config.yaml
n_layer: 13
d_model: 256
n_head: 4
n_kv_head: 1
head_dim: 128
d_mlp: 704
vocab_size: 4096
activation: "swiglu"
norm: "layernorm"
norm_place: "pre"
norm_eps: 1e-06
positions: "rope"
rope_base: 3270.0
rope_fraction: 1.0
qk_norm: false
attn_scale: 0.0884
bias: "none"
tie_embeddings: false
parallel_block: false
init: "normal"
init_std_qkv: 0.0247
init_std_o: 0.0
init_std_up: 0.0247
init_std_down: 0.0
optimizer: "soap_variant"
lr: 0.00462
lr_mult_qkv: 0.5
beta1: 0.95
beta2: 0.95
lr_head: 0.00646
grad_clip: 0.5
warmup_steps: 200
schedule: "wsd"
decay_fraction: 0.925
decay_shape: "linear"
final_lr_fraction: 0.0
batch_tokens: 65536
seq_len: 256
doc_mask: false
train_tokens: 493100000
steps: 7525
dataset: "wikipedia_en"
Each number is 128 + 24 x the weight over the matrix's rms, rounded and kept within 0 to 255. Layers, rows and columns count from 0. Numbers have three digits each.

# layer 8 MLP gate, 704x256, rms 0.191, rows 0-54, columns 0-255
114128137112118128130134102123092099104153091119145130129130123129084153138152097091148124110132088111134125117037094136112131153114114136112093173113155135125102120104123137123158142114107139122106150124088131121115106100104072147163103124146167140127191162119161120152125113132128177135136128149136123120119084142128138139158107135130143130168113150171094160113094141108142080119142130128108124120151142102096104112131105137125131127156161138091114149120114164102120124137096130154149084158092124142116176103168159139159156138139125103108150110095102102114147180186139081123144136069115113110193160151127176130149123162139088108106108166149129188124108152137093133115133119168138187096123076145109135131137121113138098109100093138074096130122126110142154119164170159
163112133127154156131134119135142086135158099151156130133129134141123143147138066134128169095140133123122129134121149112141151054132124100125095172142070179126081090123107104145096115128130131130156108135160128126135147087137102098151133138128140138069128152163094087146124159130139113114136163133129096110150132134143152112130165093131136123101139110150121139134164058129140139171111135103137139145088171138096140135138174129118141145159082066169120115157155127183134184138131115135141105106075108106150155133089142131158186154102087086100152093121143154099170154171129130144172151143131143090068127143075140090107092128077096149090132111172135119111121137167143111142119117159136138127123125179154116119109131097109147092155068092106157128142114132133106095125149108
143132155191126154158143144116151149113141098090146155114148106100163132147138130156136139150151155089117092114084117119162140174130137125126137148130153108123147131134133153139134164127121115102142130155121139150146119119106109148138142124112142118127184108126114124112166145134132169171108128102174137138085169133116091119153083123117137139101138134127127151144119144125135107103130171126166132169142152147102183158127161140121146127126114129128137116155140139138139118146138124146127091109149147139112144133127136138121129112093138105127104186115105103114181131159079144114138156174158128141141122136092095122175106105113112141119151140147130134139121154189172137134151139152124162131133118159140077124146149131073120132117135146164128119117129124108154142134162119
157123096118126113101085114144113134166097154107106114168101111160138120131101113132120162084082115140115104174083124111119158128149145158105112149131110144123044140147127167070139106155136140162090159111113128110143093119129120151097182129103127128113137144179148128157142141102116101147161123147130141140151142140156108115151121129112138144110123135145133146145134111158088140143134150080142114149060152133166112162113131131125098126128123124133139179213108110132152104093172120115083156132135131138098188117127129104117111110104137108167112133092104104078101179120128135117110137117135124108108156100115111129135137125092118141148134151139139094120119129121136148090114134112134129095102108139133172150161115116075109128132082125118173105107151126131141100123104128
149153109119174114108115125132135148121149122087082153161159140096134153172089135159123131117145139151150127106096113115111114106104107099159133157146096130150148112116140118131123138135135098141141144139116145139154162086128154145128152116133147148116151138137138133111135113125092137101134148128163138070141148130125101161098101080123122140135126137145114120106164138132138137126135100161154151132155121125110121156133098127137150121147080122122177124128133137135115160147164101146130164118076108120092099140126131115121106098156154124143107082103097151142176159140137116125158140125107129143151173139117126111146128115080148134130120115166143085108118117173124086141164174163123132075148139140167139165121112085134162145118149135101113148129136116103151134121140153
151114095170151164134151156140132116138139147123115119160132172168135124135135122131120101144127129191122130186105158115100152151096155129165104143140126135110123137122118155120144118117159112134175120106142075115074126103097123132095178144144111107142130139151113152079079103130128096126160153122115127146159134139116142135104093128085126112159165128121122169125141145122178142094120138108148094117101120172150165119115173169109147120187125172119113155130120135092162139130127118170155117139150124131146125117096136149141090147123143142169147149149117109138145118128147132156133103160099145126097173172095104135092137144146121117114145139081126136126150176132171168177121120143167136154113142152139147103098103111095120118117140138123167102134135159138115159117156154
111156133118157126131148113128150108144132139109135102123154125127150134163172116118171119132112151164178135181146125121101090083177139100107173126114127158115093128103161116134128132158143190107130147148161121126177080089136159153103127127137102157100132149107141142143101134139110113131103100085107141136132147166180105096135142135136152146198124108149141084095136104119090171152111130147108088138133084112127100117142127130162144110106107120102154129112145115079095154138103129156116115117171140160131099119135140132130151158136115099176117100077117109119117131127148093094138105114128181116135166161113089142144171092109094138147146155103083121132116100123135150134137151146113106160136122091158109163094162100149114144140125143097103133113042128122159126165117156
141153143101134170143158133168146119158104123117160143168150125129129145173120134155106112131130117101102103122113141113161087145172139138145140114151113159138141150089143100122123171119165147090106141112118089115138156074118102134124146134139144160168118114134113106097151148132118133105120181113158134133139135117124144103128112134116133091157123105116139123131136126122139133122122126143144151128130132146125123121118145118139074131152162149117159128122116133138160133128156134113128150182084126124147110119134068139100096099207118151119181136118123117118116130146161149114114137127101126095081126125092117092141126159117120125123140131132103145135113142155184096152102114091134121101141113145107144147097131151081135091127137092099145141141100115100148146096165125
143143138169119115135135130095137152093148133121119170090141119099098174162126120173073167145094148180141103132142101139150113136112113131116127123161103133130120140135149110128132103140146182123122139140141124120103136127155159094077156115083125156075127124093124166102132141154103128129128128148129152151156119163154126150132134142105102123117112079108125172133168115124106130069121160142100080144186131110115097099143162112094153135113160114145144146100116113156175110122110151109144143089096125162147151128091153100174091136106166139099136109130142119142104130120131133164124168133097124129134126142132144134115112129139120145109147152098134145170067157165169129124101124109125127091166115136143127114161130088106166106103106112131128144112197142124123134153139139
130145112142129134110144136147149105115184135117173159132092079099119136149131099125093099146150099130159145148098141153114112139125114094079110161124134123173109145147132167141117123130139165111136137136102141127113137175149145122105143144150065071126095099114115125169094122164125111132150117135145149113113120151128132088141118160120173146143175121126121154109141110157139100166128169157152142103057135154134123111117123123082117171165109138104125140165105115156122144152132100177108110122120111124150123121162109144080143115143095160096128121153142141121117083140140152134143130132137153109106151113135144156115106126113148080098128136148133095097136130120122110123108129152084142106147155158102120094132076098106127142130118136117135113141092160181118141121092122
142152142150156131120042109101076093105105151140115135136148154159157089146101112110122133062156103151086120161137171135129081130137152103134141091131170156157130136115124147119128115152117120141125141138128127122116137116135090123121109167129118128121075151156103127170127113064146088108102140119108132129134137118139120149156164111145126149149138112160164145103137144206150134127179161117163112149107144092172129120107131162127141131111160152103110167167138123150133092146174109112125135158142120150134161137117171109099125125123119128149115137140152104168169098100162068168135163147113080156111112115113125142131085098098152154139152146105140137130142098090169133152149125125117136122163143117091103095066139085105067163130105137123118134143146109107124133150098154
118154135135143108148126090113129127121102124113171152125133125128123155154152128089109163168126087213140115130139142144167111114157134111130121118093125148170138128116166136128178146154097124118145114123126125124165117110153141127090086114136078150091109121148150090127140122148129102161153124118140104122115087145148120125134140142116102149082119167079145093112108141092147168125112157135124136156119137139130091105155140172155095102115105059135144135086151118116141165117153118122118099143165112143151137142094165104162135157095129138166124168127139118115104150125098099130117121148163154181124118127194089119147182145128112131120125154122147100144090129081122138154136136146101185106162138125145129145133122141135130170189165164143091108088104118152162109181127138
105089109114126115148181106149127152123131103109123155129126109108173146131123130128170129139135052158103144149141127130156139101134139143164110120122111123116157158144130149187160119120110137068126117123113115114121120165124134128147157090131087116129136125128125131124145120112085139114121148148147134113156147174121126129155136146107156122115114166146146128104101095119136146148075141085143139161129137128125123143111104127153105174112126108087156140155156120085096152140145142128095133119170136151180089101095128134093108098093127142145121131141115161126089119138150142156156119111149154116101139166131080103091128129091093187116104151109143114155126141098107161113115174089111126130108147163125159113093137135097148143168146123144111135161086135128139142128147114
082091108071129163152172061168108139134147152150137118131121123124114098115161106161123110125149073118080144121134137120167086140151109112113125125128055172111124119118141123105113120139142159188102143119153095112129177123114136148127148110114077117117113086077118128101113131082124140110169111116151152110083102103124124128124119108147120138140143097145160107129127114128102115161120124114125142175154150123124065109145111093123121096121088138149103124128129111107112132147149108135146138136109137144104106147132153131154163137161145110108153157136131146146127150158139131101088115161083166138144120147095119188111144144150093139118133130110172144145120144115148147165126140116151087135130111091114111126138099133118103115128175118098084093096127147140130113132140158
173131107131130138114143134127155082143123134118147134112098100135121127129150131107135096140100121107125119149138141109117140136174166147115123127142133092109118145132127097155141118175140164108155174129103131119126151129121127169153143100189127167114164150093165156180116126106096078167123120110149127117145150153112111140102105135134148094129137137143123125103107146160148132137112141110109094138154105116107129108149138116136137151115133113133164138103096132104148102127119140118110132107161091108109105103152112131147134161163175123129132105101157119117164166140147088117118128116104120155172102147108108112156168132142147131115133147155144160173173106114129113127134120170103129138102150169124123092136114111169120160113134147113136099133138142120055104185118095
119144075167116094151102179107098164140119059155116093115090131215102126104082156095136160111164118121117099122128146178108143073156134119131124100103163161122115112148106117155108114135149103127132099136154169110177100085126137113134088146141144180122137144148144098170124101127106147127155108117077133129134129101143103122089136113116113125162144144177073163110128116160101127125142095155134126126127110098144133116096141150149126077116097123123172119164134081120164131139159158108116162130125157143123130150128156091114103154209124140134075144152106135152137126152132182147091148143162133163105153126121138076129120138102142135111137118147144137149123130125149126104099089123114117159152143117118137161141142079118138151094114088141158116151123118122137115169121116
089130137174080110139095143114125129132121138126148149116151145116121135144119138114107105145158149117133146092110138127120141122132181076122102149114096146132159096122089136127135162154110159146078134152114094114108141067125147104147129113136113141085127114136096129174137124142120112123112155146147171092168137125161116161086156117141127142113165156136085087127160111081146132142130119107122158126152099157125103139140165158130113157158130133141158148103119108110138149113129147154136144124121133126152126118095110110112083139151127165144077108104123163147146118118093059121131142160077133167103122147130126122100106118084095103109130092171129124142109143102121087127096102119132171107127146115122068134123100132153118161116126125145097062109101105102122133107131118
116116098127167151152124144144098135163101123147133152144137138155126148091123090132118109139087146144167113108133177121143150158136164149108130168083107129109101113142148131131076079123099129169127133145103134146108125137119124135192123095084167091131131097110180125150122115165127091140193178132125132112138130112152134135134111114140147081193117119121115144111110111132112111122080076112120090103137117113131117142119122111134130143140127123117148134118134118140125155110096150136094133155088113122068122108150149109138117125148128150153094164154099133121105129133139160154110112117148111152164097129132099156162139154136167128067125119140129126162123100169144180099108086137120120128130155103110110095073086123158148153099138114137070139071169158112142160134129177
102154188140116132179129121123161145148111138162110107105091129134126136147168090147111138103129130138124128170131123134109122107124142105135150111107122163181116099146124123101133104161119097130106131066143126141107109144099139064112156137098115113102155118100179149134114164127130110098142161157099112135099172077132166120156089159103131128113138158147135102126129144151128139115134172123149133112112135143123168119114095136142074114100179129136133155100124142162124121144132124139114155148152195177109163172123118136115149124154144156121113081116136143132122128134122147159130181139135198121087100079116108126141141131149129163127132120116141129156124139097128129132169174105154173104167131148164132149186121119124148119123094124117129116109130117120112127112087108
125113096127145120131109131146081166125147111119112136104153080122138138138119148054094125123103090132118110124087131156142131131138152150165155169092141028115120127162174098118168157167119117131094103162076113103163118107119149136137144118142157145127133149138178114138113118099152138108117131141101174144138132117164125170101105116174127144100145120115089135128134128104091148083173124136137183110120125121135116132149149120122114062088138126130153133100131147166134134126125129105117141095112110136109175144148157157115114128176160130083096161117126081165136138129141148155115145108142106102110167125145074134162128153118169128122126141131097076134105114173145133117066112133162103119155067101144109102149085147125126118121157106096144110123112131134136141123164182
140127117114131133170104109120123160142131150079144159152128100108138081153174136134096126078119132150127099120105095106104097113130125140131146118121124127131164083131100112162109102069161143114118114114116097123113091125128141137141137143120145067099163103157148129097131133109115082125150130096120100149107123154147111156148139117176121099181117105134114147156123149099128152110119065135149136121123086148128106134121094114142136130187152133111128134125109073144112110129091128143128124149097139104150106111098128112145092110116147113081126120112113132086117148160124157131080101133107107124127110128124124112136137138122117136124134147140126068148105121114111092132085111142140121140140088132157124107129125093123122130123105111099101130126163122119161098147090133
122156127167092144148172113083131123092170148125108118157101121120149110130152157120094111153130140141109145136152123128112118098095159123118110099131160133144137128108122130085120129105146119113143134067148129134122104118107146090121088110122122170120103125140130101137177122156143066139139135148111148137126122155139121161160105131172137163132108160124114118158139100115101110091139152155117087141102093153165119108112105145125121119128160109127126150070094098161122124114138144145097142138121078118145071124102116139137115186170142121098154165129111128171125140141122140122125160115064108116096168129139122109169144098117145118105129152128107118123108163153129115135160111154143168134134142113088091082112139115153122104150055115112110134141168118110138141102107086
121116117131126096117123121095071153064109112166156140112171134143149134136105128169143095107087158127140127120109137111088121132135178086136083150133107127110128212159168107142139111153082115133133136120095151131122177113140140137103135175092152147149146151126166138132124122163151104137124131109094138111115078092128125135120165134101101152095126130116160190124097081126131090150121084148154118118118101129111114130144130121125069092151146124163127164079137116138102152127118192140136180104144124108135126126174098108072151083120084113121146148107118098121134103108122085169140121125155155129125095157164158129141132117099091158090180116121083122160161097109081148146114145109096149100088123126133122097184062096175068140116114123110102087075134147133090124140114127
137118126111099134164138108083119123112116140092183090164169129180093130100113109126121110122113209085126113165124071100120157113162118102110101127142122122098146085111164128136100077115110125145145154131122105132073130119149142163128106143112150144159158132103102184126101145118137136085174125143134120131112126122144151104096127134099158139118116145125163101103131126104079099127112130098109157122124100140116097151127170135079104078116125126126117128156125139090126172144183135114114100123136131176166156183115140127066112141170135141111106147131110128157102137114128095113142097161101136139109126103133155131117155124121113098119152157137111181095111160119138127125148141099112108124140130145135105139174147122114113134150136189089122150105072123126099129120144117
115131087103148098106145150110141133126123136124163110192111110107128156140141136114084158104133121115162143130041121169105125146151158136165115132106123115135125151134132166145165125140123115074115112131107158137112148119142132114127120186151141129130151100122114142157138173126130144100128085203142125124147120163161116156118117140102130175148142116143105069137135123152092124139165119133096160131160129116101151092133119082130156169076162119087156100112110100125116183149134157142128175156121140052161147139091117182136104135174154120127162158137083133146132105157124145136127137104132129155144124140125146115099127163107158145112128141114161133133102139121117149165099110144134155108167117146133154142118085082119097096146093121156120169156154143105156132096119144
132146109151148128088134139143144106103159134134154157153075118091163151130111113147101089139152123123147111143101168169148136143164064148126124135113146147175122175161118156172112120111137129096071112189085094105109108140171116119125127128089125130132169113131103101159108120137124164141126105149178158120129112083083124121088167152119109098096131133140117147109201150125157165143118150118105156141114102144128137128110112126105115127117151148147118127154157084107100135117103135161158153148119118145138128125135112154117155096145130094176111110133095127133123093144101137137129141139112130146138087177098167120143101052119123119127145145157125153099113178115119134107125151096161107134090115120110149156129139137159139160089116154134157150126144120109073117153126173
156109094120173134131116118111158158136131129132143139100148082121147162099161134133072096130109091145168165155118160104114159109145106143149112150092132140163108089143123092129120154137105145071149143171125091161118137121140140125115124127115077120123135124123134121112114169144117145128165135124131163071139146189119148137120110145122088125108125135139153160120095129056114141124157162142124143130141095121127096103146159132093163117204142178137167159117168090186109129136128142163138118104127127100140103117077127119170099124099151112128086140187095121148088129129134097101110124079116142147112113163099136120137141146109111078094162133139170096121106121123116137099106127190075168127112144175122134126142142114129102142120103145204124118084097091084108162123117138
147126143109153144125156114120160146067121116136132204170139166158114145149154127163131116164146190165095165099177100100150093130121138128166168111118167171093126156117182145119043119133112137103140142131177149164085131145181130161147102133135122138145148151136118104156158129130149106108104109137151133119163158103117111150132120114084148128134162123166132125141140177157115076078129071181159177159122168168124104126144088178152148131121116094122126125124162132139081074090119124142133114076146129124110113097133117132158097124162130153182147157181134170128138070058138140115157153070126179160108136115171161188119155123132169100108133112153180145127119127150148158096214158108113122142132126132140173152121129101107190064141124163148130148132117109123180073112167116
088124092150126140149107075145112121179129142143118118105148103137108179133147142135151114163115139124135131122137099108100114136104109117147137141113110142103125103111102149157127119145152120120106153110120128124136101084125162131146089125093133149133169133162134115189147125094132181116124101127149118117144159182115141192127147113122103169138142156126149181134140112110105131126115132168154113123113157140088129094110097182111142157086124126149157162144128117091109138116131129164141156111144124119121116133118118108097120138147122106162125122193107098130178136166162125140117124121140148126086137102160126113147120112118094136165108104138104146105168125151133124125133116144089130117090135169127092122143143118114148145121166150129132123151131112131116139140134128
112093097124122132131115140154123135121158192120119171140146128152151113112135127075163141115073118076123158139146145135102136149121113155140099115136107130122115152160145126133136180154158152127088135111148123114142109141113117124121150119179111149096108171121090107115117148136120098110168166136118162134139145131134141079138141122133118135122124165094184101108114072140102132121106129125122117133083100050132159096175114150110107092159130152092118116124131134121098138162157120115162128111096129129151150136127040130146138135181133130112161152098084127132148143169136167146136105126138147115118117125117141162095122111101135148116137076116154143160138148124127115099112164164129143130120108141119181174119155141117123119190138119090083138139127071099122144143152139
124128154143116148135147142122107148147145144121108123131074138135111142122135123117131128126130129131111114113145158168099166117140130092139116097102170121129142156166127171158099154146100147119123151140145152162108124119114161129155082148080165182073081158158169114139118130072123109158123132140109100098105132139164094114139139150136133133139131156133126103135170124120152124105163148177149134117141115148116127109078164165141136130116107143150170129136146099127171114144100090115145180142115123140167085160144123081122120155143131115117149119104186126121180110078131118095147136084153141117156126117142102114124160091128143144122111114130110141170121126139120092139114110136109124170099120135118102091164116097140143159124174160135149122138102079142138117143149146
115117149110151129117152114113131150125123094150152131103152142097138140091118138175123085154154151135120128149098121183108150079177109110140117112116122172142098158108122113136103139125150094099162109115179136125128161132139124106185134173167047144162127107134100096127166092133087150160166159166139140170133177107100159130119117137143097128088126145134124148130126088105151117119092132123130109155126098158118124129081124113081155127086131138118119128166143144156142111080131127118119115173084093152150112120154108119132133142100126117171123139139153131101115143113118118127119129168086113093194169139081143127137135108147148180141127116168129125118164117127120151132120091145102086152122121140141127133155130086118148116187123109107118086115096130154154145158124132
130155133164176148196173134125127124183138184162131091114129130173115137124133126106124119140106119142137109105168119117145120119142149107168161082106116147138114136138144118105092123101160127108117120143143113132130144155136146131111172137152116124160110126123115115125106140162152111127128140155097106111145096138114117123138170124111110127144100117115122168178138128190150119134142125119118138139131145147118133084105113161134110145103094088142155155118118132116088146108152147123145091118076133130135183161152107090132129105111159117153151131137111142159110114109171094134140137164107142109127166168169108128169110122093170125133118098150111158098138120119164147112122138120086104132100110130149131105108190101142113146111150105131114138146136077070109113133083136
111148100148136102135192121070167109144151131103138140109160090122123118145154106142114115105127116104125122138146104135119135159153118155130104149123145158151144076155134110133136124119142111148126163129136159149186167125132113119116114117124087132149131119169094123111130117159116109097159171111158138154145117145148134107120151111102126118096136132154116124155154121091134139069110125160161154116153117119104144119150102104087134108119147131127125099123152100113112123132141087106133129152113106133085168121121114137148069132106135102151106100124132119128146184130087091130154127130105170106147123120145106142108148193100091161083130132149178115128146116131153108138164108146077128134166138141149120132146085130137163097125133142143092132177141119131129154133070109
137134148138155130121100126128165117125112113117128124094116155117147140112138121136130128136143085170119123110110102133148164133130113143132123151136109156105140108138148142115112121157107095117107150155114155120072110191128130135154124092137135132112156149111147141113110153131155109134114105152127116053124120127165133076108080101142156117144127116118159115173140112110125111090158134132131097131102142123178088157123100120113128125118153138135103128139094125161123114106134179150158115124135093111105134162164143149151118127115185150119176141120110092145140113094147108103114151108164154149130131158132128132154160110110146165119101132122165117101163137130155142150155111119105106138156161111095136109148107151134113131126147177119101125139141101170085136104121142
154151114086129149178133122159132112152187109132134129119118112150123152135099125116116148212158147168111121131152148161108153140137130138155109126141107135141133139131176119140121138133138162118114146100123140098109138152138135110105131144104104138168157111128154135147133125112114177113104128127143116139132184129156109129155104149098135134141157129122127137112131134162152129103096124139116129132164129162110129102174140145143119148131074121126105129093151144136181120119169132121142175091139114123152080119121162117151111131152151141179081137155140160157109123112110092113140184094128146135108161141102108179101125117113119131131151142159129097140109098133131096131084128130130124161144136139174109145149101158099088154146135115128139102116112111122157116113145155
115081098111176146088142132141128098129088100150084111120123100127180125136072160145087151137111125132137114131113146128109126129146148076117163140163156172137147131119114156205152102148114165094107134125118140106087094105119100116119136144133133143149109097101110110151131111145114134138129117120144169143120147132146136119101114113118115129114093120120148150143161142119119100166140182145126108128136139142137104106126133144129090104134122134139127101121145158177109097121089144155157133178129110136113169095148102174156097140141127168133129135122134157148143184194136081136104124108128139128148157136114159071174101128126170174138148146108092158125160146120088117117132119155122109149106156125138091173153061138141153098149129143129118087106148127119107140164149135
093153105136108135134151117126130146089191119137110160140126174151139194145099136101136091152140129133149126153101153147143129087122167064131090119154166143158131112113138166108073131126124142089119167119141145101172120101135160155122132145111088164123144144141162152161118108111138162119152145157144095142106113100113136122135170122116145097125095166099132119103120141116076100098165135115112134118083167157068178141141116151098132161083165123099121153144137094120134162086152115094104098137087123148164180084135134106103132110095119139120187097153130114110146113119164123126132156148154162134115098122091139088148133136134098165152138148128140153160200174137146116106115145124106105132121150113092155108162145160161134134070113157125125133107103121118116094115109136
117153115113136142113152133093083129124122109133086135099119110126173103168134115116139147137108138116111111145110163143147098158161112130157111155132149118156073176147130105129093163133141102068157121129140119121085143116136121128120175167114135101088110166110124137079104161111116189150159154133129092152122083137170131074140140130174124153108131157141136170182154084155141112118116145150155114134122161125146126132109135144091143117100159112174131135113130121162151119109097114105077158108090117100155168129098096127114099157088111063128138115137156147128116122147114119116136176084128116085170109154111116109118115131079183119117115133107111128119155125105094125136151120105077135112127085089136156111149141134093130145129132100128158139152167151114112115177063170
114139139126122122136116112127106101129096137086106115160142115119142122139163163124140111126098129148099132131114148128123127123110111158172131145128117123102140136128168179156167139169157131171090125128122138107133143106101110142137074093133129104123103146144110088157175139120155129132143134102104118125106139138132079117144129111154152137142167144112110131136122142133116125132135130122131153123165125126091137106149126106159171116091103110147138098147124125096118107094170145117138089138154132149111119115181095161165119132139123103135133158176135166104113195150114149159155143091139172115135128133123114127107145209121139113122125128105120122150120113109163117136126133097134097135118093148078083102146124159108137085114148149152143130128100140110122124187118155
117101128150097126129104103113121123086146137157124149166081104121114144185102150118080071105159090134110145155133108142140135099127110103088151136193081137139099159136085129103127185158138097153164091181133149107139121115123177161160154118100132046153114142093132173118105133156109124149095077138124100171095127106151125100137116137133124125116094116134074121133099122106124107113108126137118117150097127144149115109110128114123157148131113158169105126159088126135143158126095123138094125134156143142159135134116111133107127122112149129129116144156114131145121160103139086153110196127132143091145152164113140153137125143092129100168098153111156099141140162177087100148166145204133141122093114110158120111093119171160088164139110169101133120139130111170132111127106130
107115139111125135142129149143126141162150135094114164075123071161111125137142171115114097161148123122124123131127147160145138121116140102143131148141116085099139125153139128120157162133127129087150104183119203110115148119081153159159126155148124134160109156134078109182172166050121094092184117122140150093114137149107134199165114140085113098140131147113141127125136160146139137173144126114120137119105075120133104153133132188120100131101133089131141176081126113154083130119100155125076130141125151108169110119080133101117122094167134115168117103122123091127097132104123158127136112162165118194088124136126144117093143133150136146119147130125109138146114155184116155145119123124142099139104130103102128083162136124155110130125118088083145149130105117178131131136123163
123143078120134108098153116146118122089125151132143150134173140116090138119102135094131129154137117077100148142144103097137146119109123096151104137119149118161140157155137138100140132111167134112099138132068114133139130112116090123151144089114140144097153114136119091122106118135082127152113140138129096122143139156107184147115135172114127144094147133174122116134135161123123178143119112126134147128074094108105109132094141141103098135132115134152122116147126124104176170159080112100125130175125131141101109111153114138123106131157158138137179130116115079140097116113139126128101174077103093157067123123143122092123057134110145127158116131131116136128113117134152108122131109127096118135120145179168130113148128138134075139157175146138142142130176092099111129120128109
144147122160156121134117121148104135161161176162094152155122122101132149157157104106107105130107142081136158166174140208118151162090186152114065125106091156116146151102094158158094143154164152095091141100093153137155154122092136131162145133127179145098087135133138124130129098117134091138145112116166053152117113153132125162147112154132099079145105157146151131118090094121100060108079136102154147150121116097120142145147115125186155087098125116145130131089138132101134136164110144069129130175145123164137094105151145126113133052113151115147156109143107161123174104144132119122116109094089121148088122126191115146116107099150101189153138120139119146102097108114132157172172102103126136093170127117114089137172142131137085123112131175104169141081134095108090072150168145
115143111124168130132154127093124087167122135100074185110128138179130113134132146144080094159105089127120115106122177065080148101145121119106105116098115146076113122136109131123086123125126084126160073102110102135148139133105114134134140162156112126119134151161103162109170147111173099091115127086176083109147141167111177134100067130152178094121177156086072103106091085085143125081151155149134119166174095074117141050133090105175129145056065159087130101095092128095133121131112148128122099116055108184114166128182101107082144173095134128153136088152106072117089133163086137112117145111157145108117148151137063119092124125114127094160080137095094163130117091144141138111120162138161134115127082123108132121114082134066101109077149109106092078115150109142130157141109098
144132128166133122107105137132110130092145156118156117074091094083122187164127114140121130116093075107126121139156171103121114120119153131121160114096135144098120110121129143107148137102106118152159124100097104124153133133131127118110157135112153133150115175150134124129170105136172141062142107102140135097117141153142143151111094147105145123120151158104133112162146125129105134147149152127084119105094107090111134113129077150154127151154117132107114149092149092106156172132143074129128133149128152108107134113138111113113176166117106123121169138144130132142108118155113088113171205152149143142133122120136130094146165127119172109137136104139109109143147114120106123137173106161159120106135135107126108121112148142138119129111122098143138117124105139134081117135119092
105111114151145166185116097114147114135108172107130136161134138127113135136114138163146135137114080093103104120135127092092125147131088135104130101116140132110154090146114126118135089079139090092121100116121122158089127112068151120153150087133105147152120109127117101149145134134156101090100152105150150126125167110136120164125140149157133107157173107158094101148122140106140157103099138138142135122124123137111096062080075097113078162112124083132101150130174084137094126178128153130109102100157111121123151136120093118103142121119120165142132152127127098115129143134119108143135099081136119120150155112130128117139151131105109107133144166101107142126126119104137143126144123155139117088134107101120112154112133129127137148119090104103111075117119149164118119137105093
149170107150126145123128094111141138133104164109169124141113109142108118119116087103141120122112137174086113096124123154157149139158136121130138173162096137120178099122137154146148100142102120133174175103118068106122134146137138092127139104149104118121140103116144145137145154154105137133119123110113114085124126125141145146097111147111168099164120133127144112149096152127146162103125140110139108124125125147162104074169119161156154159153124100112146152108148166097162105139143095120138128135139115160172092122126120115100149147098169132120145161152144151122145126143098144128141116112099137144120126142106119142125112173124116134077116138108154109177107100126151135071086094113171144132123132115157133082134115173140085106142112126086153133150070139137136160113117142
111099142169115118099123110134104135082100168133098140149127181115130148115092105138125150160167139129114125151124162126103120142143090130111128148178114152170128164132109156116138101101147091130132125146128110157094156099158106116138100116122140102101109129126090108143093127097124097138098125089079126125104112141187125138081091116102177098112142138159149144132123085126162098112099153117141097172114134150121122147140090138096196127135122124116099129118123097148152192142117164107105130104141128125100156111107128087136173143126150113125069114101091102144158097113155108147134124121109131144166112149118100146149143106108111174129143149155159117142115067117117137124166149121091063142151145109088157168117089163132142151091096161092121111103107139149107159102119096
149138082146166165135106117084139140123142114145146100109157111118099129156109147139128112134113145103148124113150158133049195091091151072072145145166142113104176097141107128127151097099115095140113161149123140126116133112115173149121089127118143133107123164082112144152126118118116163119137124152143148116084134053133121136151115153146122112144159122124130068140120131126099131134136145137117141155144101155153135094134069087136085109148114143124139150110148172118133141151092134119114136132128135124081102106124130136111134112114167131124116139091100144170075102131150118140133139143111119152146156126153138126125108102076149153104145145129115121101123181166173120118132131099099130148154152159163103162129115212131140108086134100144112147138140135091146133217094136
126105148162097137120152116158137107112163085130118145121123122116140136153098137100129166132139113132133161153135150140135120127147102122146149130082107133134115099119136099131146139137148121170076148115139150119146115166110146134121089144107102129084095158149110135141163126140120092101123105122124130145127130099117079132130114118094089123124129127092161129184130133129160145103118106106146155143149155159165187067180166120141137140132127161147177108139076131087098100124106143137128144121122090132133157127139171118129122144116135139157152167099077090117150128169094119117120147110180100135119119135122095153153134111138133123143143110110079145116149141150123128137111059146122107172148139122133122145144196149096160142149140152120116110173117133131129111165167164
185139143133143156126156125131138127175136149121129137108127128144136112097107100124136135148114139147103137137168116148165161141140136154119150127134083165139143151172138090160133101164107124100148124154148111101053147084114094115106136138140117142084128126106126140127107143130102110139151145141153112130134137109102131131114137120117107162119131091149139100169163167151134135107100119091096110117167151128120136103114117098138133127104128133116137139109121135117116126178138158114138143104119117144144105133128119118158131105143132117139179098117106158130094161118089134133116147124154120115115111127178131138130148122110118148140104119162156117106118108086109122095105103186124159126139153141090127158107110154124107135127151119148094122112120128101122081114132113
156133132180134118131148099115117139117086115147142129126107182186134116113161126115116153057136153121129140130149141155160132147107163147153153146130170165146085095116107170164104157118153123152115159131103120138096115127072134158145119139117117135145088136174090092132122141107123086125120143152139143158156187169169123120111196128183155151132103138115077140098108080106174107124121127144144139109134138101095132129132138146140126153108105097127135176118124148148143164151116139128150147130080115129076169139095148119141173141110104122144121136169156130109157124109095108172133129098114161121113114092110126098168176165115145152110148144152115115128135117169148144143099140134109132128141147138110143165119112121153176098148159156153110084154123078118143152117135116
141124123138111161116107156088131109114156119114118096100153142177110088116122132150144155180142143138113113075077145111116137135160157135095090149111101174135138137100169105133138124150156120111122178157089133091164100101153150093126117122068145117129115156172055107153103119104154140179115142117139125107152146098158133098133102148148151132139117162120176170147193154113107132140140139114113161131100145143156130150115134091150123141175100094116150138090091137147141143174137183095099154145100136109141137108143082132101120136104144104158131156135140134101123102130105121116115147127103147121116114151094142159134123132127113129145171128125112157098086102107128186089117154126129136128128171120081141115059108144132161064106114118136087158068075132100123083085150179
123144124122125128117113133106144109139109133121125105121144144118187113137142134119089144124122116113101132129070095162093110122115147113136167127102170086154111151146079134153100125136140133112124151108153136174169132158170146121098131130137122148087139102123142119131073074137159131139107133161154119152109137126120177134136113147129136106078076105115167128094103122114134127137135107161140095120117127138165109137122175151137157166149103167117157154098117122173156133154151170150127108115131102111110107090143141114113141128107080120148124089134104115188117080131121179147173125102155092147094152151117124126131124145098137147123113143139138148134116133136115125145139149105135141103159119124158094151120105099118094154117127154125128148121087110159097124106138166